Part of a small language model's weights: width 320, 660M tokens.
Each number is 500 + 50 x the weight over the matrix's rms, rounded and kept within 0 to 999. Layers, rows and columns count from 0. Numbers have three digits each.

# layer 2 MLP up, 1920x320, rms 0.138, rows 610-690, columns 240-319
507456467563546501629493456509521537535526533516563560514555455458562494495477482518465491476536446514519507524471515561506533497503552545450566450625557548512560617531422523513585495416496568457581481543586556516465458444497517573489565511
519444492559519559461529410461425446462514397460430548531434427468481511508469457503493488481515518493491536443549480467517546484467510505481537456566522590521493524481476422476552489457572563557425567550487486454497546529520400482478442526
498599389545604545627501489517564592461490466491562510524513424472404575523459563504444437444531497450470507409526500477609563464408426474526503545536468456590457567459454481511475479381473509421535485455544403475407485499364485478532531532
499492495461401528462511531500536528526463514491447468497426599451494540494449484546532488503598577463427452510390537498539521462467501518437449488507569550541571474529535544563430463466511508517475475466496428457503511576451553526588460419
419451459533528441584420494604447479408583459483463431468410541471438478502469495525547518553483483524476496501456547559522492566406520461504562474591556528574476432553517442443600491455445487471512459490408502505462471476494498457425449428
428534512495504514458554361476545534505510467529500531490554419429459425449549484511528525539500466496472403478489535593617548481467474460538582446487515465567523586560547526518492430464557524508474474407557504529519456495513480466491420469
387553464450543584487512464432526574417483427521486563512548526477423515537454534582540454493466496501530401492462542488470489470445560450476566418611415541521472461470475484537456539425468487503478520477491503462510492531484458545569566439
468556506447532492507501531482520640428542559404410560445417589511479491547535541377505510522498582429444433466517554363534538524502534499462542478616399540480457444567541494530478534427413551547513531364562506451450539460316437526516443564
476550502528436486561567486462505457470506523528447490427451508472436502463564525499433519536446579571516552451521392539472534491552451505526429518543452547542418530523485402498552501405479478529496556458482467541446497420586542470619548494
465483553534506499445510443355435475455442473430440490400539380465584537457538509535569480432491445525487545533531464468459497675480509490434539566595422483541490523535476471444496524487472546524498504474493464512454572436433482517486541548
449498521490468440513448479407505440455520505571458549431527488524590460436572496548507420494434594453467445488518477522559582580530435552582463498516501593497465495535432586509451471414582347528504481568527500421463479488519555563583470485
426478520530550598476446540478466458435433478465470489555448435457477532449511440482590470586557442523497544524584552499441492538559535552497495466594510474433492483490534535518503388615484556540392567423517517508440496452573569522513443494
533476552495456527490590429418512531527562562523538525476464403442412446453584543445489462493486479438513498529465585493508576483456526456550552572549451570487402480517504489549532512553471537639443466431612492435520545511504419380564539389
450476478543398584636481468432429384581492509447482563536450478490548532547441572487492467442526594572436519533494447476601483465437470486570506453535543561530497454428494395543475495483571453437567537501575622605440373538522429506523473566
488525514517474476592544540499407576521522523512566522528508527513519443433505630462498570555485488574525486460528454630386551492522475583541523502563320536490427521517555602511485448519574448520491565542454408548573455435480584482538466484
514507471534484548452528379470458509622514508512433491448397513494507510573472487446596479577469403577491531502498456546562432544517506447569592534457469447580538587488515432558440479429465455497578496464461490472518422403490512461538531520
521582530575465481528435479514501524533471372437449485443444564464556543484479473551506482459500553603469480497497571532520507604505495520536400503539552400545465468440501521565471517553526473548476492545496414485524541560522451500489468456
485404518539467450566503507573562456451587470621566443536508497580424496460474533473453515494481541518518482465461544473539498452567496429585418433401426456451495497518560485378528543518535419491442503620516557572606521458521475498460394498
537452547424462456565441591406603503487467470535549459522524472480442526423493584509499505502497530444465517561475543492485595522334473530506449459429539484472480518546462515493497492471533526464445538420549448582445462493523506549553556495
465496519516592464464494565447477601541430517526501468489456567559501486568528472500517418399543523432403520499555573474436529516531470464452422480593578521510435445384592470447468536528464464490520527508526425422461529514448493511548602473
528582450524498579496520482439478521450532469552537544518441486549509437564535479502481448509440508461470482500458438497502478578506516460438511422480486582430400493488524430567422534509463498559465491629423466439573423613504499496580386486
574540503498552569502564530444459517532501521502529498391489614491491453447539451544520526476507477532498449469503476522473471413480524495433473505510507488520476568451564475547513499590572539604507491532514520512538457557519487448477512454
458486511507490502468458434450492490559482470469564572492519530594551362517471471540406476397465471606493519472529476503577489477539547533447459506447557513478599454535433420519399437493396635490592407503489493451431540505472460575461601542
562535497498434526446541517446596589488494568553496468471437439500427518514475507505445482490471400464531405490559469443515536481527550489563447595437447514503498427428519457593469488496485450598505488575400449451440554445475549564576486560
435479461490447534546596545512488572442559418467448480472509449493514478580528526447582486486544408495506578508543548578392632509489563517498588477554508492545540524563419582519449487490524552570486563542545523530588543541473473505451483470
521477485552514546493519455547527447455374444548532490470473429574485407479449593550482573499450414520488461523464517467545497496470512457445567560473520527440461416563517431497535427477538430579533436548518574557502467445395566410364495479
430481510483517519459441463540536464545483528544523521544469546478471425461581520515565632469536510516427563489514514515613518500557547471522471569530549514435484542509508589525496525519515500423504487500617518509534477502556519516561414462
457552504605426560562485452455539416493522415515425501427521363519554482541557491503457424558400473494528475493415450553483429548482470490501534526550518587581547571436497462561549463515515473442619514460535542543465456454433484558503429474
531443492450471507461495451487438484499542452446488426485522439501506495450480575492506496537435540500532518421511466469470478551511495508619526448615494481459530624581470518503420483530486508440490637538516488483467521444406477432480495473
501448493438580514538521548536503521517446473587442485486546408441439480509540494495532394576533469560544492547578592514480491517487426557489528493546474562499432596513487574590460477450509426489538491470559540480549485465537453501463478577
515511562450641508498454497517491479428458474560578447493429501479513571424488497459491379547528507494507492510479614532488533510483470488425482487538540530547530447508540515451493480444551428544481550411556487442528443443549442435519576606
559476500576495537484397457405375526529480493543539360441458492440516474554450515422438459522476406508463446469626387540540506623564478478487486493409398537517399492457498493537435528621518509497534546455460502527544442485488490532475593502
514380504465487539467491530523537442449547550502483479480380406569500526543497529527540546459455496518434497524515501538544448500462487554470447485504506491477426462452548451502491604508580502476416478487550527532412482530471539592407484596
509453501433500661529488410474508501436463571499466504454451480487523574518568532448520598484538499507489534492451447502461491574587494457466529504474527422495506556540446488511551531488464559507544560475533506540457512433503500491478577518
527467463541465536491465528520578546503503570496535572534501464412423524381533536518510480429490449547535563539490462435559552498532447500477539480534495436521475474505550525440513522497554503553481493401522494451512498453516550567538509563
498473464512496457542485511554443486437567460427495456495575509408556419507468485520539538504508520561494514464464541529444627437513544522558470503441565540492532485517444476518528425526510504559528553558468518482474484534571450504450568544
453375456484541511510430551532557423411559433480636470414475479551523480508520535428519526469437550541557461416397463451477451499531479450366457628406443562524494480463522546520469521626458453503545465450520494515566443470476539459501486500
542509539484544455475500476542460522495526492433466498472504588517547425474442514439487456484524488499510561463531532546514580464548536566614484428387568487535478492417564523478529410530590468478515575456445460540522526528509434521532487451
489444526509518447472467515469555504537601529535564577455415442482440562462448490522496553485427462460514438522486381516467537542507561448506501650574415457587466448517535516439528594460518434524522509401448490573471474472519486532526529488
558511521472470578491536516489477541514518529512518480527467419431500552487432514539583455514380501476584586500485459503531523478512527551409479475463433511435430536523524569544535503529491406537499531492456396474494482493512501525608504537
481474433439481465509483496572508443508494525528546513468510494519413540526477463459634483485499462504479482485461541530513551554542493476566506416513440541482534545509534380565431430500503481548535527462487417443535464545531488486374428456
510455579453447447550467496443480595489507554542518470472553485544493474454515464495503496533399435472505516516536571484502558383476568570524423460466566536499481566546488493467490369636553472460487593460420471500504548529444655477583560477
562524606485478520496620443359508530378505428390585460499464489562470478546516528468476472354532503503454470582436591538480459408498442469440503431561449506484537381517528479454510521469478490584493539522518516493548506550445443466539469509
463535530423455543434588509543452421510477596546530551458490478511476526488471558546455446509531426486520406406524547479539418517439499514484521414507472507487454533481508509519494581457474449482447491448566561543482482486565508500507468537
531505508545458492502461547574453523498490502479513511515460522497607550419534571487588410519480430475473537571527501530531629495520513503518430467437513437487495485477522442586461409404502503524440486499518447535536578556445528518570483495
384488506534502462495516492508459533507455505575560494575564512498471541453532543489464521511476545464495479503463496533489460520523473477499551529498464491506389541556581523508560539538481454462500538480503470433436471448525451520533479519
569515501460422650460480500540520515454541451510336471545458507525426497513493555461469542513506410521475528505439515494461483595483538480500534472505424491644463463497523445492499587504479537525484530483509451523532444413486539517481388493
488500469547582458496592559529493511519553484477486503552404502488446444566470561543563451502538494533458471512446545524402436423505482486521490487440442514532535515484527537512513556474481542421496515488506463575519531527509410594436600506
454478509422503517554431410513533475476516472547526509489544558559519366508517533538515508498511494552481512461487468521502552487483420467465456438547446575468501519491514419471445441516535459409522519559448554531472483553534490448552623532
372549463446513612478485428507529480467545576491545528492523530429473492431550530513426503457600506510461488502478541519601517442542589485442502556560578528516535471537490510609531548530549546506454496539540489535547548401380566465529426571
527368537520466516559466527523465477441461559523571548529526443570536514447519512602453412509521532612535517444567536509525511541493537535430508495488421507522434489541566454513546482441494483487542500527503499532467550622530548599492562517
472491512479475448592586466469511435515555509467547581501499486496411530483517431393564535466440565524516559461487577523543593445449473463474592465461590414523506452418392466521447414535458503443454545534458579525424536476469430481509516537
519503495494481388546555500541446485480563433411499470414463439510531501537494570473442505476516541527461509480476422471486498452501460443544422514521494487479519500456494539444541490484514514432469558413420519473515522446566514495478520509
500464512468570510547424441451574484498528485477533442433442552430501441407512442526504572476551501560570481538483436483586561551400429552512479515545465432606500521447474420497472503461546392489547549516495565552437590523513498468470530539
493470598519509525469568508571541460469441542413407538478476427461542566456497517607485549536550503520592468504479446523532594456430566358505479410491442483592458484608468535597527450546553447491524509417547556530528491474509408481460483442
423523540441406489454493496413494419356538474523569524551475381531501605435511488469503462510438455506544516489448567511484426505540546486563485513546392583469568452566480502549466429554584459476480530486506494433553456429542490558479499443
388547515465530431463509495492534426520409549414527508488610513438537509475471563451623565574497480410470524553448544428510511470431488559436497500493542439451464494573509508532443563435484473427509475574400410491503465430436502507511442409
458509461514519471482463490475509460423498466548467550441426592446583449500497471582475455395446528477484526528450546474497472432526465488530535533596476551503535535505483547436525523486508482452532513489362498467521431557575458540482549513
511499434380520426543517469544486521492506521458500515500530459447469430429495552450575448615545516510472479455503500484542476542577398536522521472638486587523418481544544580483438528517530445519458544439439530460442471434548506477469523490
467497516474522390440409470544491483541492529542490524389468523541438534492523538549501490494544439509568546493489564544462394583567546488565576577495399542519484615456480429430501495535600551541452456486477505447505379507489512575456462604
521470531464492438561488542486516501524507517564466526537391503446534477522590461520563449507494581621490587449464562539493457529428493570496475533626455538430465486549548530526513453539525453500512516522556459512361501607486450452533410510
603509595630526408452585546550482548593453473432508535482541542575470451506473482541469536401533481548530521466575516524441454580470529517526510473454401557528461489504588531527470432428531589459500427506539439497526426486571522493540471538
506556548493435481469459448513399538421407516548535543528486473527491493478584470445421555564462517535529347508468536486421549477630537545527525479509500506497545555453541449528483476486605552402549466498498460482410493514526515433495552470
534500471380487511544566425507465522485603435498519496452430462478433563464408506529420503497459585583509415474504450386502492565611535433479525494495397575497466435516539495482512517470404501594448489459546499513479553507525560502455510528
560425486471530486610605503538643533521507449452560475504424434511488435516551548504476480495457548504586564489531517445462496438503455492534561546508420459423477494479585509475465473410474383417465551453524537466556510493549427541567553495
559542430491606452522500514534445481534527549449451488484516505442473493549501448588493514428522503424403468512581624494510533504512526554553497441530653527497525516509398490485493528472481509524489543538521561519515462520508536524473547555
506461547519505578497466524521471488489445412511532415553492462504486451414559510527624443564523524472473458579472453484462606527421463626616425473459545594412491538526473455639502485567598444583470500517484510530478513420415477519517535471
571503540463499448409574487501397498541501575535436495532496490552550455511539519539542539521514567481465479552540534459525521482432484570495558421444565528447487465497574497534395503491486518504501395501473499498434474503508481454465483508
469452389459501426499611483515514533441548475590508551509542566527448487493534512511524524482550521460469501486479512438502561466590606409525670520395493545593499497668456486573528543524557521542390526551457450550533433457396478495560489505
557454543499438531590512561519469556521632457527418441440453494539495461503502500591520457567528445567573480544482580501505588554496500550483539433585535561404509472456552442532463535557429493530490503518488493483534491481513476494409551447
528580549462550454450516585588419555493492458469515449578409560515508454501452545438576557484469474488493469476439448442480527650503507532488486580497372405501500391470542466512416552443476504568448491432499518456370409501488475555530527418
480529473504533523521470450427515496464478513599533425490512497512485441542453490569355466511544538496491600478377393454495485548473556433438478532569446461560482488489527589447401492469429483565451551504466477554483587515450472484550489588
553492536451417503538500442476450543534451443421480513444537553471547543516516434498440617514464487536397491456490488496530541472531513426589590525566518488429562376381633521489493451589487521502505406543486592471515474584495473533540531441
518628562455455483425491465513427469545555449510458478468464520491524458481486486407508524551540525466481554545544523509561571504478482511495539522476563527534511493457605423444523490645579466476499486483577560489431581504513511488515473507
445433567502498519532459434546464470508556484410432559459487498535534414492406454594510518581537572542484459458506479499491537476575541548545532482536518470510629479533457451470549524550566595503470489594466484532491453585501543569428456495
440523529573498514563443489500558541466513515430539429436424489520515481465580439504479462394481447474430516454523427552510539440520495539382471477529652484506535447513498601469429509611572560485451458420466462482499566577513425584457510510
595480590556509455463508457514498569426445485484490490449436446527505643433517457428503509481483489482419420554517454513527542501480514482512452554520520506524508584558510483525493529545405552486466518444449572483513506491548491547504517477
517443601543488554430545479492469504508547510579484529507478380538532532541440560556480555509580495440473535436507537473469491491523498519483575441473444488608532483505476514515478363502593398514472548508536424534523417544537497528535473520
436487540514405553504435478446606388498458465456488521515494492561490498534549496547595550409518559517538475440534558602454539573519482401521560418545488438531518560601546572466472542522531444430576468548472446537518491525548454474473576541
523486498526505480565437546540442457461473419475455450501449490483502475485453559618592547489496432549578491469453590476477482612466405467455457457370404387451538466473420428459505488434466499546517493521513448453577504581439465474505533472
532437551542457504460505496528520551496461445566517436456547449535435493451459599512478439514543538471424441424492446585530471434501596511569428431438475617400514470531493457522476437452454517516442528509513532540617436528467651528516415443